{
  "d_model": 128,
  "n_kv_head": 1,
  "head_dim": 64,
  "d_mlp": 512,
  "vocab_size": 512,
  "norm": "rmsnorm",
  "attn_scale": 0.125,
  "tie_embeddings": false,
  "init_std_o": 0.0,
  "init_std_up": 0.0528,
  "lr": 0.00465,
  "beta1": 0.95,
  "warmup_steps": 132,
  "decay_fraction": 0.913
}
Each number is 500 + 25 x the weight over its row's rms, rounded and kept within 0 to 999. Layers, rows and columns count from 0. Numbers have three digits each. The size before them is the row's rms in percent of the matrix's.

# layer 10 MLP down (transposed), 512x128, rms 0.222, rows 282-298, columns 0-127
098:466505516486462527506481537475502510444492471481516546547487535519473510524520547515492540441482448520524553527521466517469469517510539518450545472521488478532526482501480526471543509490485494499466499486490474476505507498496479502512554507500480490508518516478485494518527509514483525510511467514511507526508515491519500542473513528488491502502471493548506487482493525462522505537549
101:461495503519489439477535526516534490494518471476468515534506489489496503476469551486508513514458508494513539478519532526510478460484536499504496465489492491495531503510489484488483520512461536534513482492476483478481497521515490445460479500464479555512531496532532517498519503454514495536511513484492463536530516501497474458529493453524505453484530474525540512482505459473462487473528
101:470545521557521503536540516482494462551506527482491482513495499531510518465539532498542508494512467472526494493553510530571524500497500505504492525501483529492518483460508537467489544511532460503506468508483502555496521499478537538492485472524537530491494484500464524521486500492485503475495532489498497493498469537529535485514442522490488466501490489533494522483461527496500520498469
099:458466490484482558498492499526503499501493429497486483508477478496482479501533464495529459531510523443544506497523473463496499542474499475506514512476488478531495524515476467461496513504480512473484508457475489476472490539496463496525532483469493525514532557507500509514456515516481540518513507494467485503479486495518507530486462446477524511469505522508521482507472446498494542461515
094:488527482500526521472516490486484493522479460443478474516480498484552479508462533505511500522485508501449453461528486492524508486515491520422528489485502486478483483467478514488505502489509466506498511454468515490490483510501534550469493524507459512534455501484472464504546501464495494539523515488463527499489521492457524524472518481523483486485535553528484484533522461507506480500471
100:490495504488531497470477519505504467508521461480462486544474487472481462549509486485531485501458521482499526513470505480521492481535541506488522443517464552486497495496482460529497508531523517521450491522517472482460484511508529498490473490514480462442542526494517487474454499489462523512466522472489500487516481553515464539500503471526489489459531490477503501483510508544498495475537
097:469464486491507520542503489491488474520483523464447426499512475507530491502497529516507470500565516550464483456513480491475489509483533500484482500493501521515456529487479512453485501518450502499526509507537503522491455528517507490514476526524493506510515503462506506511544477467462535472496519514454496505514550484488527525485478496523497495470512556502497438485464487498509471504492
100:529525476544538505502516462565519517501451534470452524481456529467471517497461516468498476483517482481492476496478493499489468481508491489496523492519528506476499460489531478467536523504486498506533471450457476521488488503475521486523514463497517535468504534491498527505495496522454495504469536511489521530568500447529488485467472516494476525499493540493509520526475492507491500517532
098:487474468503477518469479461499505464442494499512512527500500494549504488544501489523521494476520566498523498484513532494550518518468489419482502431478497502464505496487509518486512464490534487481462523466518486508495480496533499480494504472495483502490503516488506496498469475516493499474482513460511433452508478463491474502508479524482475459475477497447516471494499501532516532522521
097:507502526522470487480499490507503518501472515509456539459565510508475499525517481484533506511512484477501467584484494483535539499483474508514506493512514500486512561481472479524537487501537490454498505509486503475461410490456529460495540492561494475478483527515498474510504484511512453495521503510498481500487504507506486518472498523511489474503513476507488472481542543505504493505536
097:494512502464483500527544505505543510487500484512482477489434496500553512523477498476514511527500524509493496488508500498543457534511488494515492488522518500514503478475481505474475515492531508487491568507532482490496523476487491529501467496462474457516467453478479519516517557499512548547502541470506504528503487576492504531453540502527524483506482492503439489484516503502536509516465
094:488541465513476478527476508494485463493538516494511494517481498484504510515494488545489517479527550514523517469495433495522552468557539506501453513502525460492472498477509517521530492528510549513534494493500503548517491555495488478504550515490491494541485499467503463499491497502489541497523506481487485487480497492488497476521510462517493517485507460507560432512491500513515476444500
095:516488526472482487461478493483502533534485522483488537518513497520534451495501487526491489497478489506558482509443489539478475489499513495471505508529556512522501496499525467511540519474480544487497473529515521544482514532485481491510498438527476448491498496493503466488487502524481523540448475497509477433487492511544470514478482494515471502503489517483536454517534545475504488498479
101:503540513490495503520560483507511520493483502478476490494488511488489467493517533516463508510536516512506502553519503506524520506478491496499496523511508514497473455509506458521482480496516474529514560463481488458480507485498508515548454495503525486500496505506493476536460521484504501493486583510500541468530492513480544470475502462464527545508515471506461490539461476481480502512577
093:459482500511487446498490496523513463497485499494524520517486508486497492479558501507494518489522512492484527496493493486514508507541514482474514532477497528506503492513516498475508510558426463535488490503494485506506539487533608492490505499460521511508504510479544447524488520512478531512544486512498529529492511532495512523494510525516458466532548510474513475475479508493506464474547
093:476521525530509507518491489479478498500494511511482497459485503478505475519515508545509493493502509441495510491570487502449445465501530484545460511516501499490521524536502510482521489504547557492446507532529534457505536506507500508507483489463487485458511461548507526523475490468480527503497433521476498508517549509500544505490512528549518507480476501467500507488497493486496515500535
101:540479515475445461527511475463498473449484516506510534496519481530494474503524525498523506451510526514499501443462499521510456466485521485516492519511512542505545493535533496471494481523526520455476523516477475515532480479517481514476487509508463474564512482511563483512482512495504494493505485474484468477531517549459541528495479532484509524486512477525470533496507518508512515495519
# layer 10 MLP gate, 512x128, rms 0.155, rows 283-299, columns 0-127
096:525478471546506523511439470550515518527552516464470530479510469483498467530541521505514491516519495523523484500517496470474485542516577504509509536528500513488499475475514481486526508467542493493525431523483508465496525496534491484522490523513478543522532467492512530494496506464523498501475488485553476475492514487511476558466505491482487508475525475490499513495480482505491501513531
101:515483516520505471531475505512526551498479497514461485475464462469512546489473511487486564494506499484482526504466502533469498507530500511497459503522484527495534498487499505521479517565474479508468529480471458533505484481487473502523474556488489515504523475547462488516471539479500513442522487506525494492493483502431478515464508491525548498493515498542512492505497530524519488540525
106:542506514525509490510515459498501513493519513488500473514496503508482505495478494518487526473500457512516537479484523460488508525529533532496491532482497488510505492518520516522454525487513479478528484525588514485490505476495513508509507507486482550481481494449468509521541521474513511512490488502559590535500478517524440524509454508518498534532529497488523501493475498477474536520547
092:486502531467498462470453517494442492459517545497514530500473479512474507490518542533472486501518523476542515506480491515432479515459511490513515522459500489515539495460528487495514511522506517523520458470505481567468485461462513490478503501453468491528528483528497514459472518481525516513496507527514482467504483499489441469520503538483503514525501516549486528482495505496521509492498
103:459490482482477492495499483539536518461522477510499504509473430457475503496515504476493519496469512509505486447509498491479532519508487466464476506461504488488543469488526464484496487458526459499543534514513513448548490542531467487494505497490496511493532507533461493511483500517526465459548510526480509549491530494457509527513500494518520545501522490477494515499532541479527510491538
093:467488492490549461509507509472548533485511502527494541506481491529472517485491511499471531500496513495491487495483528502479478459474474460519452518535487457520528529509485527457464468507486502557497445477509469491526506514499484506527538499517561471468541498500496510476556513459451494471533523491538468474492525484476483493514510465497513479507477510475484515480534514528472492503501
101:545471516514501506526466484509515488566490511505477500507503553550477478505474521504504528474474533459468508533492501538466526517517510466515511513464520474509492498504516491481487497523501497507475489495444486489496555532504477532477474551468500516453506525531494510466502485560526497506515471468505489551525496487472475504518513477519499529493483456518492517477486496485428481480468
099:464490507487494486511502480475545493504488523512517509487541494499491531525520506486531473494511531482489490492493511520459506526458538486481533476533464514486498496507491446530501460529501447501487501470491466468527471489502419490476551528518448498483527484481497503529509523497522516522491515446489511498486496532508517497545480517504512476519562465517460488469495530521455508531536
103:484453516487536496506481468490511470507463487536498479480517511481525498480518532486504516503547459500479534526514546444498509447498493467493489468459505481502490534443492512522516461519507509544509490467547539549453484482525484517509445511501516478488506481481469483492544528479463531515489548488503522556506475498477507506500505513506539516499505535510525491496499510505510542533503
093:504454533466471468508512547465537474487504509549499553504520476491498505543447502495551569518481514509536486470468452489498476468497487460486521516522516520542501509477491514491513515460500484513523489523512486502484473499485479487479491492483504481468493517483505510501517475519527507485518462464453495548477450528506505488520500540493479487507533502516555510507481552529511510509521
095:500509499497473522529508511486542505470502508471490528477527500496462459470488522540502471520462524496530527444506525507537531486512535519472492488502537482487478498520510474497494514501445484522482495523446500534540517473521499493496518516515441484500491528513509517533495473517507553509537547483483512474513515524500476498560524507455537557521498503518463484558487524498498488475484
099:507479490472540482506499498480534518484513514518497518518521523478544490495548508471474517513462489522516494488502482438499511472448525497461518481519502518450513519492544540476495486529464486508479524485505492503480530522498475486477524531551500450530523485512509491530539489516455483506464493478554517480521463474513513472490471536464496497536470521473469536498527514554504508509463
101:495479518481497528522514491473499464540573491524476515508471513505474491451482510469512593479495501503499496511518523524474494470528489509516521489468478482490474478472488529490482478457499518520502491507525488443512478452493521505492519525476501492505479509533498515505512503505549523494513506510490494533536483506508500541535458535530432508461472490508536507492552545503466493507508
094:488412523482475513504545517517493482498481495515477485442504480502465518488462464472522469495521518494512535512525544517485497461485518467510481501515451455444491486467518507478479518494475531535494528502521530511478477549519493486507488520515519535529542507494499495462525467508499498520463519535523513480521474523463484529496480468511490499516510482500491534469520490479492482510438
092:512498492516484502525492519507493493570486442497535526491515535526472503488524508525501546458477479505484502508532499518459519500498494458480518500455513494485513494531463494517513475506497506485505488495447539467523511505495531523470474472441463496508492503526491472486486486513509535505533557539491489463479517471511458533478542491448475470494522517480505514511513500546546501546523
098:521525476479541522502473499517500545473544506513530500444506497484505468528429489508473500493473450522466522492491524533472433529518530503505493537517483513485498450461504511474505480502518508467470498474540506508488500469467489464519483520503469493506506509530519461483541514566522474492468524505479496503450514483494524511533539500494514497470515493493508473511526491523530503476470
105:498492528491506493506441527486513460490514488492498557489508512515495532462530510510488521508484460524487501477490498501483528512549502451468503478505509469514506497486475533475487490501542524542491513547494525458526513480479474507540524545502545477469511464483490506499543492489438497519501461505529527522477468495488507470519509546575498490472480464479505512510532480478509455511483
# layer 10 MLP up, 512x128, rms 0.157, rows 283-299, columns 0-127
097:491470508497408541514459508548467497506504530522472480524513522465533480450460528493477476526480514436486498511487523511484490517485487527510482491490533453495520488489494485459489525516482487529482471477491501501473551510497473523466493488490499482527505475503503521526452502533491500501505476492536513446502526484456463525496506511497464473510490486507507488470491520445539526486496
098:523509509517457504498487481442485517499510506521499503505486523493474461463514510529471521513470505479476487448480472531483471483463509462471492495490485514485531547512438489508509494510485526487497554524530516552486503504491478493458528500492470500528529534538489489526497502506490489507500471446515503460506471531492497491514525540521524543444484491511531484513534502495487444474442
096:527455540547508490495469497480497484486507501507502536465523503541500504532472513504477503497526481450491513525524498483497455509550497534467494520505475521469483508499501511507502521474512518501494432487497520476490480482490546453474515482506504510504489534501562516514538498523523519468482489520540565551476492492501524519550486515525510532488473513524508464498468510431483509507520
094:488461541543520500510504544481464495501526531499551434497502518483515539491492518505489528517520496515470492533466487523497506479479507451520488481445490499502530507460515482432525506487507514463529509486502539520534531505497532497502470524472508538499546483532505528477446485508473556514533443506453493504474496519500502488466491509467486491525487495510520507515495492515526476496496
097:490453510474470528478493461504526540506524540507474466469494507476530527507468498491506481502473488492510497450495508491490521533545505498514473483497488519481505526432504467492484540482513531544479475546529484501587543506562507490524484477509523518519512536501484506522464512479511514488509521512504515510466527509508496518509547492495561531509486464506456508482498525515489514495489
098:516484485498471478522496450479541536485495455479516513462523488496504526521510453478488509521494530489481510443491500509521516496484508512492453462511531525501502496496497509506532534469496486540528501519540450460483490501499496523484508499488483500472557483483516523504508486486526447535510435483489468463503481493535465535493453486539488524481474495456479538519489463488474477542509
098:552497479482453472515466465505522529491527439551498523505494482523498478529525512509490503491515504528469480472516520478461505453521482530559538506533443492473504506479493505468531498471519503537543519506531497553527481463483483529528514491521503487531459479514523511488483503493458529511493456509489525491470496489444460516489492474540509482475490499479472515492480506502501492507488
097:476488498484476488530519509492471459527501491458512485487516499527545475505539458525489499505486481495490516490482536539515532493458498499470462506489526482559466504521503523497474489552474480482505477562498501505512533505500506475514468494478490512534482551486526446479469521483526502499509409485526495532499458489508460518509492497465472515497472468475537490511489478467473480498497
100:514482509523528484481491518519536501497505509511489547460497485498476539473543493520518500504469509467503499487499467575483456478515461536484521536520470504534550480534446502485437497513514513495482475508534479466532544509462501472524528518484547504531462512492487534499467488500494519521461493503474502518498502483543558529500485483515514486525497507528508467494524522496494527522523
098:508550530479513459465514480506484525554539481501510499507504520488512475489466520509522502498518484474495492464473526480439490540483485497484532479509510442537478511505519513481538487537523533550511500481526509466495546488492505515511524531520501522540516473512488496516517494530505477476555455572537528493491517494493478516503539503535494516539531489539482505514487487537520516514478
101:487518507502496514508534531474462512495499521543488528490545538492490499527476488457494533491470462481527526531512484518457498527472482535506477549557531524507521500487463527512543529540473512494548539481502519497487552514507502512489467467520504467518498534492529487501517491523542502498497490491481520502483466479500487507522483463515525482489492512462566525493467474488488518562523
096:496466519498438492527516479515471493489514474488443537567509508529498472494493511493484471530483513446534524551482516497483490516471486509474478482539504491449483491489498512471485534518505505524487503468496485520494511574544471500472521525534516465478496506472464498448512505503490481481499479499481497491525490500530503485531510486500510469513469541537503475492505574483527499498525
102:487489524474503516482518487502529494531509524502472490511518492490511502482501529480536474500485504472528502503505524503496533475518562520516529445506465475472533485504474513470500481507508574501498498516501520508506526486531476460477533469528467483478511528541451516529515512518520461529502521504491544550488525565515464482507475546469450551529515517529536485493503522492492514482502
093:505533528506509525503497503488538493511526539481470482512508509521542494470492537501464519527516462539494501527531481490518463510472553491484508501475506489480500476508488515485476493466525505467470515483546485479504520464498518454540487470475492479465461481541474509502476486448528535507501512515542520467481466496527523495555514491467477477439516504493505504539511472503518491565530
099:487477454470483494515480506520498519524495499518507528505512504473513480511497501505485485505477529495475498516494445507558515527506497462547535524491505472495471531484490508512492505496474536525492495512457539494476458503463465517540512498472466525454541499487512482533474539504482497529518449509518464474468449508473452515530546522480471533516494459481511519524495458507533537461518
097:494492502494513521553514496515529508466532511498502546464479473511472549465520520490507504488516526516464464500465443506544503545503478473544527488485496558525479481479494491501482477510517475520507506484487527482478559495525513508514518491466558462476485496474488513465498494467460495521492504441450501512521483495518491530494519481490441456483497470498512505497479509520528492460494
106:491522483489485518490514500476503511522536468515488525501507453568546492499501515509501452498498494468475555465482528483527485479488500513516510495562461512474526500534527512516534479438529506470511523489493468489434488505529488546516507474490510432503497503515511462498504480494505497493511530544475460513540508489474482503494500518500534534493510498532473463516524456508489521476514